From a checkpoint of a small transformer trained on Wikipedia.
Architecture: LayerNorm before each block, learned positions, biases, tied embeddings.
Training: a variant of Muon for these matrices, 9766 steps.
Each number is 50 + 10 x the weight over its row's rms, rounded and kept within 0 to 99. Layers, rows and columns count from 0. The size before them is the row's rms in percent of the matrix's.

# layer 10 MLP gate, 768x192, rms 0.194, rows 18-89, columns 160-191
108:50 39 48 43 42 57 48 69 44 60 57 53 55 45 56 41 41 42 58 59 66 48 48 40 42 53 35 54 47 37 42 27
092:51 41 64 51 59 50 40 59 41 63 70 43 47 54 52 37 53 66 47 53 41 41 32 49 43 61 56 54 48 66 33 61
081:59 56 60 49 45 68 52 42 49 42 47 45 65 37 66 52 39 45 52 50 43 67 40 51 61 60 57 55 55 48 51 42
104:79 26 49 43 46 39 57 52 42 44 50 46 40 51 52 76 36 60 53 43 35 56 65 38 63 61 52 47 45 50 50 57
103:45 50 60 47 41 46 54 58 54 60 53 46 49 55 44 40 38 58 64 37 56 56 47 49 36 53 48 43 57 39 52 41
096:55 47 59 45 48 58 40 34 63 56 50 38 34 48 63 48 18 40 59 53 55 42 49 74 45 54 37 64 45 58 62 48
104:60 43 41 55 52 43 43 41 54 48 51 44 51 31 37 46 48 44 49 57 48 52 54 35 54 53 57 59 47 57 73 56
108:34 59 62 51 49 34 33 18 51 62 72 56 53 39 34 60 36 54 43 56 30 62 31 62 52 46 59 38 55 65 53 45
111:58 40 44 53 34 53 60 46 58 64 44 77 33 66 78 47 41 40 50 46 63 53 48 37 35 45 45 48 64 34 49 57
076:70 45 52 55 45 44 44 41 53 70 47 38 41 67 52 38 51 39 45 42 58 43 31 72 46 47 56 63 56 44 34 47
078:65 48 40 60 77 41 42 52 46 54 53 47 32 57 52 55 44 46 56 63 39 63 57 34 35 69 42 47 40 65 67 70
103:35 37 56 57 45 53 45 55 38 59 59 41 50 56 29 42 48 29 40 41 31 46 65 43 55 59 45 44 59 45 57 59
107:57 53 51 38 67 42 45 50 67 63 54 47 34 43 53 55 53 32 55 54 54 41 77 50 43 60 37 47 30 42 49 51
098:46 56 45 59 58 63 73 59 56 36 39 45 20 65 59 54 44 76 63 45 59 39 68 41 47 37 58 40 45 43 48 40
096:56 60 33 43 64 60 67 38 76 34 37 43 59 51 63 53 53 67 49 59 57 60 62 56 53 53 55 51 59 45 48 52
081:80 58 41 54 56 30 43 49 48 54 55 33 52 49 36 35 48 52 61 44 52 35 34 48 65 39 38 43 42 48 41 73
110:66 36 48 45 41 62 59 64 61 59 45 37 53 66 39 35 54 58 41 41 65 38 43 34 47 58 53 27 40 43 46 44
104:65 47 68 43 57 68 42 57 51 48 51 43 39 61 66 39 60 72 58 59 50 62 53 49 54 46 45 37 51 52 54 48
109:50 51 56 54 64 67 50 57 45 53 69 61 39 45 57 45 48 47 54 35 36 61 53 40 46 53 35 34 56 47 72 54
095:52 42 59 35 66 52 50 37 28 39 65 47 52 45 51 74 48 30 61 42 54 50 36 32 41 51 35 44 44 57 50 42
109:49 40 42 31 35 58 36 63 66 52 45 49 41 59 48 63 57 60 56 45 52 43 64 49 45 57 63 31 55 39 46 57
101:42 40 54 41 48 50 59 40 49 39 37 65 43 51 53 52 68 46 51 42 68 51 68 47 47 42 37 46 59 48 61 44
068:44 51 55 41 52 60 54 45 48 55 50 41 59 40 64 41 59 45 44 50 55 68 63 48 49 57 45 51 58 49 55 70
111:64 37 54 68 42 43 31 63 55 65 63 56 56 55 62 44 64 50 58 64 44 36 62 52 52 67 58 53 51 68 41 38
109:49 56 54 55 45 67 48 41 41 59 49 44 51 47 51 40 53 42 42 53 39 64 48 31 66 46 68 72 47 56 63 52
112:46 38 46 56 44 71 45 43 66 54 34 63 53 48 33 67 58 49 52 54 37 42 49 42 47 60 48 58 51 58 45 39
110:51 53 48 39 58 48 34 57 47 65 61 58 47 52 44 59 51 57 65 48 50 43 55 55 38 66 46 60 61 61 51 39
094:37 66 60 71 48 60 45 38 67 57 64 52 27 57 44 44 67 22 40 45 46 41 55 47 56 45 53 39 38 51 51 61
107:34 48 42 47 57 39 36 45 67 53 45 51 45 44 46 48 65 50 32 35 35 51 43 40 54 62 53 51 44 40 46 48
107:59 54 47 67 37 51 39 52 52 46 40 54 48 49 68 69 63 51 50 38 55 50 49 57 46 46 60 49 48 35 53 51
089:55 49 56 60 54 59 58 67 46 52 63 51 56 61 60 56 44 53 33 41 53 45 36 47 45 36 52 38 46 51 49 54
089:53 31 62 54 58 35 56 67 45 62 65 41 28 46 21 49 65 53 58 44 46 44 51 41 46 40 53 43 55 51 60 61
113:59 70 33 52 47 54 55 50 48 50 58 52 53 51 38 48 49 61 60 44 49 37 52 43 52 57 55 29 56 66 39 50
100:44 41 50 56 61 36 61 32 47 39 66 43 53 57 45 35 51 46 54 38 63 40 35 44 36 59 57 38 41 27 61 55
101:65 40 26 48 47 38 62 60 45 47 61 39 72 40 34 63 48 51 60 62 39 56 61 44 51 55 67 61 45 57 58 58
098:53 43 58 37 56 48 61 44 47 39 50 71 58 67 59 54 63 48 55 63 33 57 42 56 66 60 55 61 50 55 35 59
103:49 59 41 59 50 44 44 46 48 50 42 62 54 32 45 58 54 61 46 34 48 52 57 52 31 55 66 49 41 55 60 32
111:46 50 53 51 51 39 61 58 44 59 55 43 58 40 65 35 55 53 48 41 51 47 73 59 49 76 63 62 52 51 69 52
093:52 47 50 44 65 59 43 55 60 38 49 67 67 70 55 53 55 52 50 48 55 46 45 56 55 49 45 65 52 34 63 47
118:34 41 52 53 70 55 53 57 39 46 62 43 57 33 56 53 58 58 53 40 63 61 48 39 66 71 33 34 62 37 60 39
095:46 55 54 46 45 43 54 62 44 36 52 57 59 50 59 51 45 51 58 55 40 28 57 36 40 53 51 50 28 62 51 32
105:47 53 43 65 51 54 31 55 50 49 50 52 35 58 44 67 58 49 48 35 46 43 44 45 42 62 49 45 34 38 50 64
101:34 29 51 52 25 44 43 36 38 34 54 43 52 65 41 35 66 67 47 84 51 51 48 50 54 72 39 43 46 39 56 40
111:62 48 52 64 61 50 54 41 62 37 61 38 56 55 62 63 55 37 52 44 63 44 60 34 51 51 42 60 55 46 44 49
113:50 47 47 73 50 53 34 46 61 49 49 41 51 56 51 74 47 52 30 62 54 57 47 68 44 50 50 46 49 37 66 59
098:48 53 47 39 54 39 46 51 46 52 64 42 29 43 41 59 54 54 52 43 44 57 57 44 32 55 37 52 58 47 48 43
096:65 57 39 38 58 53 49 63 39 55 44 60 45 40 54 64 28 47 61 36 61 24 73 53 58 59 47 57 50 39 44 66
082:63 58 58 49 60 58 50 42 51 53 52 52 30 65 46 53 45 57 48 51 52 34 58 38 39 44 52 29 43 44 67 57
104:48 48 65 83 60 51 47 29 57 61 49 70 34 42 50 54 54 36 43 55 35 34 45 39 66 64 37 41 46 53 42 71
090:64 49 38 54 56 57 66 47 48 67 52 42 50 66 56 55 51 58 62 55 47 53 43 52 63 47 55 41 66 39 46 65
090:58 32 66 37 49 48 63 34 48 49 42 78 65 45 53 69 68 56 45 48 56 46 57 60 53 35 60 48 44 27 62 47
106:64 45 32 36 36 62 51 39 32 42 75 64 33 47 42 40 49 52 47 38 63 42 35 54 57 56 78 48 56 56 52 58
113:50 30 71 61 60 53 39 38 38 49 51 49 54 45 57 45 60 45 37 51 45 33 44 41 49 44 36 54 49 52 57 52
104:54 56 33 57 32 71 63 36 54 47 50 55 48 49 46 56 63 36 46 48 46 45 41 44 45 50 55 47 43 53 50 44
111:58 45 62 56 39 51 47 58 44 51 61 44 46 46 54 51 32 35 50 44 57 37 43 59 30 55 47 62 47 61 41 41
070:59 35 49 56 47 61 52 43 61 40 53 63 52 50 44 64 53 56 46 39 56 63 45 42 51 55 48 41 58 61 49 57
108:49 46 47 59 65 44 50 54 48 50 40 52 43 51 45 62 57 49 51 49 38 52 52 51 34 66 65 64 45 52 33 47
092:49 50 53 67 54 76 45 37 47 34 48 36 46 44 42 60 67 62 28 55 46 46 66 59 45 52 58 66 51 60 59 44
093:37 46 31 38 65 69 49 49 37 44 66 61 52 56 57 52 53 36 50 44 59 45 59 43 27 57 41 39 39 54 56 38
098:54 49 45 46 40 45 67 62 50 37 55 53 39 42 42 52 54 57 72 47 47 54 49 57 58 54 47 63 73 48 38 39
114:38 52 45 56 52 44 41 44 53 38 56 49 40 32 42 49 52 59 56 51 34 41 50 48 50 34 64 58 41 54 49 54
099:39 59 51 51 46 50 55 40 41 52 40 55 42 54 68 49 43 43 34 55 46 47 44 49 45 58 47 90 44 57 52 36
038:58 54 64 51 47 52 42 73 39 57 59 37 74 55 43 49 56 38 60 32 50 52 54 27 69 53 48 60 54 28 54 68
094:56 49 54 66 44 36 61 52 51 56 48 54 66 45 55 66 58 54 60 56 54 41 39 61 56 41 52 52 56 47 39 52
086:34 18 56 46 20 49 60 46 41 55 53 54 64 70 43 54 45 52 29 40 37 68 68 41 47 62 56 55 53 48 61 32
076:49 52 42 52 53 57 37 42 47 36 44 53 38 46 46 57 46 68 62 42 43 63 36 55 53 44 51 50 54 47 55 59
107:64 48 38 54 50 48 59 52 50 65 37 39 55 63 48 48 56 57 50 40 49 41 53 39 44 56 57 62 37 67 49 48
107:50 66 57 46 67 51 40 48 69 44 57 66 47 29 47 50 53 56 53 41 47 49 57 54 64 52 57 58 55 86 27 55
061:63 54 33 44 53 51 66 44 45 49 51 65 55 55 39 55 41 66 37 53 61 62 66 60 50 43 60 52 66 43 44 54
107:42 43 43 44 29 35 30 53 51 54 55 62 38 62 41 39 57 50 45 49 38 70 47 50 59 68 46 54 41 42 55 56
088:43 56 41 71 38 58 59 57 46 52 45 53 54 41 36 64 33 58 42 41 29 49 58 55 55 63 58 52 46 43 46 40
109:45 57 65 45 42 46 42 82 57 53 46 47 50 57 62 62 61 60 44 46 52 64 35 57 58 37 63 35 31 60 33 35
# layer 10 MLP up, 768x192, rms 0.188, rows 18-88, columns 160-191
105:61 49 54 53 51 70 51 39 55 56 37 42 58 60 44 41 43 60 55 27 49 50 61 40 43 78 57 47 62 37 57 61
086:45 53 45 51 71 61 50 51 34 57 49 55 68 46 41 31 45 69 45 71 51 51 60 40 55 44 40 51 80 44 58 42
082:55 51 55 40 54 58 51 50 48 41 29 42 46 61 24 57 40 63 64 51 32 45 46 69 59 39 62 53 59 43 58 60
106:39 19 43 53 56 41 62 55 45 17 34 50 62 52 55 39 48 57 53 32 49 52 69 46 67 60 42 44 48 50 47 47
105:41 33 58 62 61 47 45 53 39 46 24 77 35 40 45 41 67 52 53 54 62 36 46 51 36 48 72 54 56 42 42 57
090:44 52 56 59 66 60 47 42 54 38 51 37 42 56 62 58 30 60 51 39 57 62 59 56 35 59 44 37 62 50 58 42
105:55 44 65 45 35 36 59 55 49 42 39 62 54 48 47 37 35 49 69 47 54 48 64 43 48 55 34 32 49 49 49 50
101:55 54 67 53 42 43 56 53 49 48 52 33 52 53 46 59 45 57 60 45 36 54 57 45 58 49 77 48 43 79 37 60
110:51 48 44 54 46 58 46 58 31 52 43 54 40 44 47 29 57 46 55 52 52 52 39 56 48 57 60 52 37 47 44 63
079:45 29 50 57 43 57 52 56 44 48 65 51 47 41 28 47 34 36 56 73 51 67 53 49 52 51 40 49 70 35 55 41
079:38 34 55 48 39 46 62 42 53 58 41 57 56 34 40 47 62 51 53 47 55 36 79 37 55 45 59 36 51 51 53 50
103:49 53 51 69 35 32 51 59 47 37 64 45 48 48 64 49 48 31 42 55 72 50 37 42 50 56 42 60 57 57 42 54
104:60 49 44 72 65 43 40 58 43 44 47 51 51 46 46 48 45 42 51 52 40 33 40 51 63 40 37 60 52 52 48 46
108:42 53 49 62 44 37 43 61 41 33 51 49 49 60 25 59 47 50 40 52 57 45 41 52 54 44 42 45 35 47 46 26
104:50 46 60 57 53 58 56 47 51 44 53 38 43 50 43 60 50 56 65 57 47 40 58 52 52 40 59 47 58 56 27 67
092:61 54 66 51 42 49 52 40 55 45 59 44 60 61 48 46 45 66 46 45 33 57 26 60 44 46 48 41 34 47 46 39
109:56 44 65 46 56 70 42 61 53 54 43 49 60 47 59 54 44 68 53 53 64 54 56 61 42 33 45 26 50 46 49 47
108:37 44 29 51 42 59 55 63 53 62 43 56 56 43 64 47 51 55 44 45 44 55 28 51 61 46 51 43 56 34 52 48
108:57 24 41 58 47 33 66 36 47 46 47 44 41 59 43 55 71 57 49 46 62 40 55 56 70 46 40 60 37 44 32 39
100:58 50 43 54 37 55 53 51 40 59 50 67 55 55 58 52 39 75 53 41 51 46 50 45 70 65 43 61 48 66 34 47
112:54 60 56 47 37 53 33 66 42 51 47 41 56 66 64 53 36 51 55 41 35 64 38 47 59 58 59 55 44 46 60 47
110:54 57 55 54 57 54 64 70 39 63 52 68 42 36 75 46 43 40 55 66 44 57 51 58 55 55 64 38 49 41 62 53
072:51 48 45 57 46 59 43 48 54 33 43 45 38 44 52 50 53 48 51 39 49 29 47 67 38 62 37 48 31 59 51 38
110:57 46 44 52 47 48 45 55 61 38 61 49 38 37 68 36 44 33 60 44 39 40 49 49 46 47 46 45 61 38 55 50
103:49 53 53 66 52 47 60 63 45 47 56 42 32 58 49 53 58 44 28 54 52 52 67 40 31 52 52 48 58 68 65 44
105:49 38 54 57 44 50 46 61 62 46 58 59 51 54 54 59 53 51 50 47 38 53 38 68 56 46 56 60 48 64 32 44
112:60 28 47 55 52 66 48 45 48 58 50 42 46 52 31 45 32 49 32 58 76 48 37 50 64 24 40 48 50 48 43 36
097:52 50 45 49 34 52 63 54 44 54 28 40 55 40 48 66 28 60 35 47 27 45 57 38 61 52 51 32 53 60 41 56
103:46 64 56 54 64 45 43 74 31 65 55 54 39 38 38 52 69 51 50 54 41 55 50 41 44 50 44 24 44 46 36 41
103:53 55 53 61 61 42 41 58 48 38 54 49 46 35 57 57 48 56 62 54 49 52 36 60 48 63 38 58 57 67 43 55
095:28 49 59 52 62 67 33 58 43 33 56 44 67 52 44 40 54 30 81 44 51 58 60 34 53 46 54 57 49 61 46 45
106:41 50 59 60 57 42 52 44 43 51 43 54 51 52 34 54 63 36 37 57 54 47 46 41 52 37 34 40 57 42 51 41
100:43 58 49 42 67 27 48 48 43 45 37 73 42 54 56 42 45 64 57 35 45 47 38 45 35 61 60 63 33 49 48 53
104:59 42 54 45 49 70 50 57 53 48 41 59 35 41 57 32 54 58 36 69 50 34 36 48 63 49 61 54 46 38 62 40
102:45 46 50 42 42 59 53 55 43 52 51 53 40 37 60 52 24 65 53 54 38 53 51 58 69 46 50 50 39 53 45 42
102:43 48 35 41 44 53 61 43 55 55 46 67 66 46 58 47 54 64 52 40 49 47 60 53 52 48 48 49 45 43 47 64
101:55 56 53 65 45 45 50 73 49 53 64 58 52 54 38 54 50 40 59 59 57 43 51 45 40 36 45 51 66 35 37 50
103:50 59 54 38 38 63 53 32 30 68 50 50 39 58 49 58 48 65 37 42 38 54 51 67 46 48 55 39 60 60 24 43
091:52 42 43 61 66 73 53 57 59 55 62 47 36 47 42 73 47 63 41 57 50 54 53 46 45 39 59 36 49 42 38 67
106:37 64 48 57 67 26 52 48 42 28 61 52 55 38 48 51 33 53 69 55 68 69 50 53 44 51 56 51 48 37 49 56
098:36 53 42 43 40 62 46 51 42 51 76 56 46 31 45 57 55 72 42 43 43 58 57 54 46 63 58 57 39 45 41 58
109:63 41 57 59 44 44 56 42 30 53 46 51 44 70 43 53 50 58 55 44 56 50 53 54 57 35 59 54 41 34 47 39
101:56 46 54 59 62 41 45 43 37 59 76 50 49 46 50 52 65 44 48 61 73 54 64 55 44 63 40 58 57 50 56 54
107:49 39 49 36 48 66 59 39 44 42 34 53 36 47 61 48 24 49 59 67 38 51 27 52 48 51 59 59 67 46 46 46
112:60 44 50 59 46 37 43 40 43 52 41 55 64 49 50 55 39 44 43 48 57 78 41 46 24 62 48 60 52 69 48 29
094:30 57 39 51 58 67 71 30 49 51 67 57 52 68 59 55 62 42 50 44 53 49 65 41 41 62 31 53 60 57 57 45
094:27 48 42 61 37 31 44 55 41 55 62 56 74 33 49 35 61 50 45 53 56 33 38 39 37 47 51 43 71 55 42 55
091:60 49 52 63 65 57 47 53 38 45 52 29 45 44 55 57 66 39 40 65 33 64 58 53 64 50 41 31 42 52 46 53
099:67 67 41 52 49 41 48 53 32 44 36 45 49 62 30 51 54 78 47 51 33 66 50 48 39 43 56 48 43 28 41 47
095:46 46 56 55 41 49 34 32 66 59 53 48 40 57 44 49 49 24 21 59 24 56 35 46 50 42 41 43 36 63 50 71
094:52 60 54 38 43 24 51 58 59 64 36 34 52 42 67 51 46 37 41 58 61 53 45 33 45 49 51 56 29 55 58 51
104:52 51 53 45 62 50 41 46 32 54 37 34 63 41 50 49 69 42 50 50 55 48 54 50 55 57 67 47 38 33 46 51
112:42 56 47 57 56 47 52 58 56 39 80 54 43 59 64 53 43 68 46 62 56 43 54 61 43 62 56 50 48 60 32 56
099:58 59 49 25 49 35 50 44 63 58 54 53 50 52 45 45 44 48 40 37 42 43 54 39 57 51 62 57 54 55 61 61
111:47 43 42 37 40 39 71 71 45 38 42 43 56 29 42 54 52 41 37 43 48 44 41 55 66 63 51 60 40 58 41 38
077:50 54 48 41 58 60 43 55 44 41 50 45 47 50 58 45 54 47 62 49 59 54 63 41 49 41 44 42 63 57 54 55
109:38 46 44 55 53 39 37 44 51 62 50 59 64 44 56 38 52 48 57 50 64 57 57 50 42 27 35 44 68 39 39 59
089:31 45 46 43 38 52 37 65 54 38 45 50 64 45 57 64 58 40 43 63 39 37 42 57 58 42 43 48 49 59 53 36
092:60 51 40 39 47 65 62 42 51 70 48 54 43 44 68 63 47 57 61 40 33 48 51 60 40 55 46 60 42 42 51 52
096:34 32 58 48 55 43 61 43 57 28 43 52 47 51 63 39 54 39 43 52 62 47 45 59 29 39 63 46 50 33 52 77
113:54 73 51 35 40 67 47 44 52 50 47 40 46 48 45 46 67 65 67 34 39 54 50 60 57 32 60 48 52 54 54 56
107:39 63 63 54 36 53 70 36 36 50 70 63 37 44 47 33 51 41 59 54 40 39 60 41 62 42 55 62 42 40 61 58
041:74 40 32 35 53 51 54 36 47 54 50 37 44 50 43 62 55 25 53 38 61 49 49 41 59 52 42 49 51 54 40 57
098:59 82 51 56 65 63 53 48 42 42 46 46 47 48 71 60 40 62 51 62 38 33 39 59 45 47 75 47 50 52 39 49
094:53 56 40 40 64 53 52 46 84 59 37 38 41 46 51 41 58 35 50 51 58 57 58 44 44 36 47 41 36 38 64 60
079:55 74 55 41 54 43 51 33 59 66 60 60 60 49 36 60 63 50 52 59 34 56 56 50 45 54 51 44 57 55 47 45
101:53 53 48 39 50 65 64 36 35 51 40 57 55 28 70 49 61 53 36 50 63 27 58 34 42 29 55 35 62 45 46 55
106:67 39 54 58 56 57 65 50 60 42 48 45 37 51 72 74 55 62 53 39 63 47 52 31 41 66 64 47 53 53 42 50
069:43 41 43 56 42 60 59 43 75 47 55 48 47 51 47 65 54 38 40 41 55 57 44 57 49 51 49 50 56 45 46 42
110:51 49 21 47 63 66 65 48 53 61 63 56 62 58 64 41 36 58 50 38 50 58 49 56 45 45 34 49 47 49 46 41
085:37 47 48 48 62 61 63 59 23 53 48 66 49 57 45 32 41 56 64 41 70 41 46 38 39 54 61 63 62 60 47 52
# layer 10 MLP down (transposed), 768x192, rms 0.0456, rows 18-88, columns 160-191
099:35 52 38 39 49 49 37 56 44 46 62 41 61 44 41 50 39 52 36 48 68 59 28 46 46 35 47 70 44 63 44 38
090:38 60 46 57 55 47 44 55 44 44 31 49 32 32 49 61 57 46 60 45 49 36 52 50 60 41 44 56 29 40 45 47
087:48 62 50 55 39 59 46 52 53 76 50 40 66 36 55 56 51 38 48 25 58 44 56 46 41 51 51 46 62 67 56 51
105:44 51 46 34 56 51 41 43 61 43 47 38 34 57 46 51 52 67 56 47 32 61 58 75 50 54 65 40 49 52 58 43
108:48 53 48 50 52 24 38 43 49 54 56 39 41 58 35 45 53 46 43 67 44 68 60 61 47 63 44 48 54 48 65 78
092:71 48 40 58 40 55 29 53 64 54 61 67 49 36 44 49 60 46 44 64 44 73 44 53 63 42 43 44 51 63 62 51
111:60 51 48 43 44 51 56 51 73 41 56 46 57 44 54 35 47 43 55 66 39 40 68 62 55 61 60 46 26 45 47 39
104:30 39 50 67 57 56 56 36 50 43 38 46 32 64 48 51 49 54 59 43 50 38 48 51 58 46 46 44 58 60 43 63
104:61 51 48 44 24 49 41 37 52 56 57 56 38 48 65 45 64 50 30 62 56 45 43 34 68 70 48 52 39 46 53 34
082:49 50 46 55 58 62 56 49 42 43 47 51 49 49 53 59 42 78 49 46 31 44 45 55 50 48 43 64 44 53 52 28
085:72 64 75 35 52 41 51 38 50 29 60 43 51 58 65 52 37 47 38 47 40 53 43 60 51 34 44 38 40 39 52 42
099:59 72 44 46 62 52 59 44 44 40 60 74 63 75 54 53 34 66 58 56 61 55 35 47 55 36 43 32 38 39 65 27
101:65 40 61 54 54 59 29 44 54 58 32 42 66 55 40 30 69 47 42 52 54 56 32 56 56 50 60 46 71 46 43 49
097:48 67 55 65 66 61 52 34 52 60 51 62 55 62 33 39 40 54 50 39 49 58 59 62 52 48 34 40 51 49 48 58
099:52 45 46 35 61 54 52 35 75 36 42 63 62 39 43 45 62 75 48 47 43 40 68 45 40 59 59 39 67 39 61 49
091:52 55 32 48 48 66 38 43 48 56 28 55 37 54 61 45 52 41 45 37 52 76 55 40 47 43 58 63 73 64 59 49
109:34 56 39 45 44 43 54 54 42 52 51 28 67 64 36 25 41 60 49 35 49 57 65 40 58 51 51 55 44 49 40 44
101:42 52 58 57 47 63 53 51 45 34 63 42 60 48 66 37 48 53 57 47 45 48 53 54 49 61 54 55 66 55 60 64
105:41 38 70 52 47 65 67 52 49 70 28 62 45 53 47 66 38 50 55 59 61 40 65 57 48 37 34 54 53 53 58 49
095:38 55 54 48 56 31 61 37 40 54 42 51 48 44 24 40 49 48 55 40 41 45 57 46 67 42 38 65 54 54 45 58
110:40 49 38 48 48 46 40 60 43 51 57 48 50 47 68 34 36 54 51 54 40 48 61 28 48 45 63 63 47 57 49 39
108:62 60 44 47 48 46 68 51 43 52 48 52 52 51 53 53 54 54 60 50 63 48 50 59 50 59 34 38 47 70 64 38
075:30 33 49 39 45 33 48 59 47 42 47 34 59 35 41 47 47 49 45 50 56 53 61 56 41 52 53 57 55 29 50 53
108:45 59 43 34 61 50 56 57 48 69 43 36 54 58 11 54 46 70 45 42 56 47 47 60 48 41 51 64 64 53 56 61
099:35 59 53 54 69 37 44 54 42 34 50 38 75 68 66 42 37 55 44 44 71 55 57 47 55 38 41 41 50 52 44 45
108:46 40 44 43 39 56 55 59 54 55 54 56 43 40 68 56 30 57 64 52 44 45 47 41 42 40 53 72 58 53 42 40
114:47 53 53 55 41 60 52 39 47 46 40 51 42 60 66 49 56 49 45 44 49 50 62 52 56 38 50 26 53 59 36 69
098:57 55 42 48 42 52 56 45 59 49 57 51 53 52 42 60 58 48 47 31 35 39 54 68 43 60 32 49 60 35 47 45
111:56 61 40 47 52 53 42 56 66 70 63 35 69 56 47 54 48 49 59 33 65 50 66 53 49 55 65 30 44 46 53 51
107:68 51 45 59 56 44 58 49 65 45 49 53 68 47 39 42 31 46 61 66 42 67 40 44 53 37 55 51 61 50 55 48
088:58 49 31 44 54 51 47 43 42 46 35 69 40 41 30 41 39 35 49 61 66 45 26 66 32 54 62 49 58 48 40 56
085:46 49 31 48 48 63 51 51 48 44 38 58 70 43 63 63 32 65 45 46 45 47 47 55 54 57 54 62 33 47 57 61
106:57 51 54 36 29 41 55 65 53 39 52 76 55 39 52 51 53 46 60 45 48 63 51 64 44 34 43 61 51 41 39 51
101:54 60 58 68 54 29 54 51 53 46 56 51 62 48 45 35 52 45 48 56 55 50 53 61 31 50 48 61 48 45 27 52
098:54 59 48 47 47 40 43 41 55 44 38 39 54 42 49 50 61 69 49 67 52 61 58 58 27 48 37 65 44 45 40 49
105:48 39 56 63 60 60 44 47 50 57 50 48 26 48 47 46 35 62 38 48 59 57 50 50 42 48 51 43 59 42 56 35
101:46 57 37 47 58 36 40 53 51 45 62 54 63 55 52 59 48 60 51 68 47 50 54 47 36 62 59 43 56 54 39 46
105:69 49 42 35 44 56 66 59 50 60 52 56 45 59 46 61 41 33 30 50 61 65 60 43 59 41 29 44 51 61 39 44
093:54 60 49 53 51 54 51 42 39 54 56 46 40 55 34 57 45 60 51 51 54 37 48 60 50 55 50 61 55 38 69 44
117:70 52 40 58 57 50 49 52 49 55 60 48 52 38 77 69 49 49 65 43 49 63 78 53 44 43 39 54 41 59 52 72
091:58 59 55 39 41 54 59 65 53 29 47 63 54 63 53 44 58 88 41 46 48 36 32 51 45 47 38 56 54 57 48 55
104:54 52 40 65 62 42 35 48 50 29 35 66 35 47 50 49 50 46 45 44 43 44 67 43 45 51 50 38 38 42 47 64
101:63 40 47 58 37 55 50 55 46 42 38 32 55 60 48 50 54 70 36 34 59 41 43 54 43 66 49 67 41 45 52 37
103:50 59 35 32 43 42 44 34 49 55 44 15 43 42 54 69 21 53 65 42 44 61 56 49 69 31 45 47 47 33 66 40
117:34 46 50 53 37 52 54 55 54 58 64 46 48 56 62 57 57 47 48 49 52 58 51 41 51 53 32 44 53 59 53 28
095:43 55 61 60 37 38 48 58 45 33 44 45 53 58 44 55 69 33 51 41 42 45 38 56 58 40 35 52 38 72 40 30
099:60 62 38 38 77 38 61 47 51 60 48 50 43 49 50 50 49 34 47 70 68 60 46 42 53 38 58 48 40 42 39 54
092:71 36 26 39 56 58 46 64 38 63 50 46 30 51 30 52 51 58 49 53 39 44 61 42 41 59 72 39 33 61 30 64
097:37 52 51 66 44 64 53 51 34 53 56 41 57 40 64 57 39 49 49 42 38 47 65 45 63 58 59 45 52 46 44 51
097:51 43 54 54 48 51 62 58 53 39 58 38 40 43 58 32 38 37 41 60 46 49 48 65 55 61 51 54 50 39 55 54
091:59 42 41 69 44 46 50 51 48 47 40 60 45 50 49 51 38 51 52 46 46 48 52 67 34 53 63 73 48 66 48 56
105:43 48 63 46 50 50 40 43 32 61 55 51 55 50 55 46 63 37 45 37 29 45 67 45 47 56 65 56 55 35 52 56
106:38 54 36 61 53 51 39 43 69 47 58 54 64 60 55 41 45 58 56 29 54 42 40 53 64 54 49 45 40 48 38 44
100:54 43 37 58 58 35 58 45 62 40 42 58 46 52 40 48 43 49 44 61 42 42 46 44 42 36 61 49 49 32 54 42
111:56 46 40 53 48 59 47 56 59 38 44 45 56 42 50 45 54 29 45 53 52 33 65 54 66 59 51 54 44 46 35 51
076:43 53 47 57 58 52 40 46 52 61 62 47 44 56 47 17 40 43 51 56 52 59 50 60 53 38 54 71 58 34 60 47
113:56 58 56 42 64 54 55 53 48 44 48 51 40 56 38 34 53 61 53 78 40 42 48 50 51 47 43 61 48 56 59 43
096:40 54 68 39 46 56 57 47 66 45 38 50 32 43 48 61 49 37 48 52 63 66 70 40 55 40 48 35 55 75 49 44
096:55 53 63 50 48 65 55 38 42 45 47 61 48 66 66 33 50 41 39 57 53 43 36 37 48 43 42 29 47 40 44 41
101:43 65 53 56 35 50 36 33 47 72 60 61 56 42 52 65 50 57 45 49 46 52 54 31 66 64 44 59 40 44 50 57
110:58 48 50 62 45 60 66 74 31 61 50 56 68 41 53 44 68 46 37 54 49 46 56 44 36 67 54 41 55 69 42 43
094:50 75 63 56 71 38 41 40 56 59 34 41 73 49 56 40 40 51 42 71 49 39 32 61 56 41 39 62 44 62 53 35
042:38 45 41 60 41 48 51 41 41 44 47 40 43 36 45 51 32 41 54 45 43 56 27 58 54 57 58 38 54 53 60 61
103:31 59 54 28 49 79 52 54 78 66 64 54 53 37 63 52 71 46 54 62 40 40 64 56 54 46 56 37 57 49 31 49
090:74 59 50 57 54 50 56 51 54 43 52 55 59 54 53 64 60 42 54 54 37 44 61 59 55 63 48 41 62 55 46 58
077:40 36 39 49 59 43 46 54 40 43 46 51 37 57 56 41 55 53 53 54 42 49 54 61 37 49 61 48 53 58 45 60
097:47 42 51 37 57 37 51 36 49 29 60 52 48 43 58 48 42 46 68 56 68 39 63 26 49 68 47 66 58 48 53 39
100:61 40 56 52 41 60 42 52 62 59 42 55 39 44 55 63 43 62 34 41 69 54 43 59 73 52 36 44 34 57 52 62
072:72 50 50 37 59 30 48 56 43 52 57 53 40 52 54 50 58 77 51 46 28 45 58 53 53 62 40 51 58 50 55 65
108:75 53 36 46 41 48 65 58 53 54 38 52 50 37 48 57 45 52 63 52 27 39 52 55 66 39 52 28 61 65 48 53
087:69 43 62 51 48 42 40 59 42 38 54 48 50 26 55 48 68 41 45 62 54 48 54 47 58 49 42 44 54 61 45 55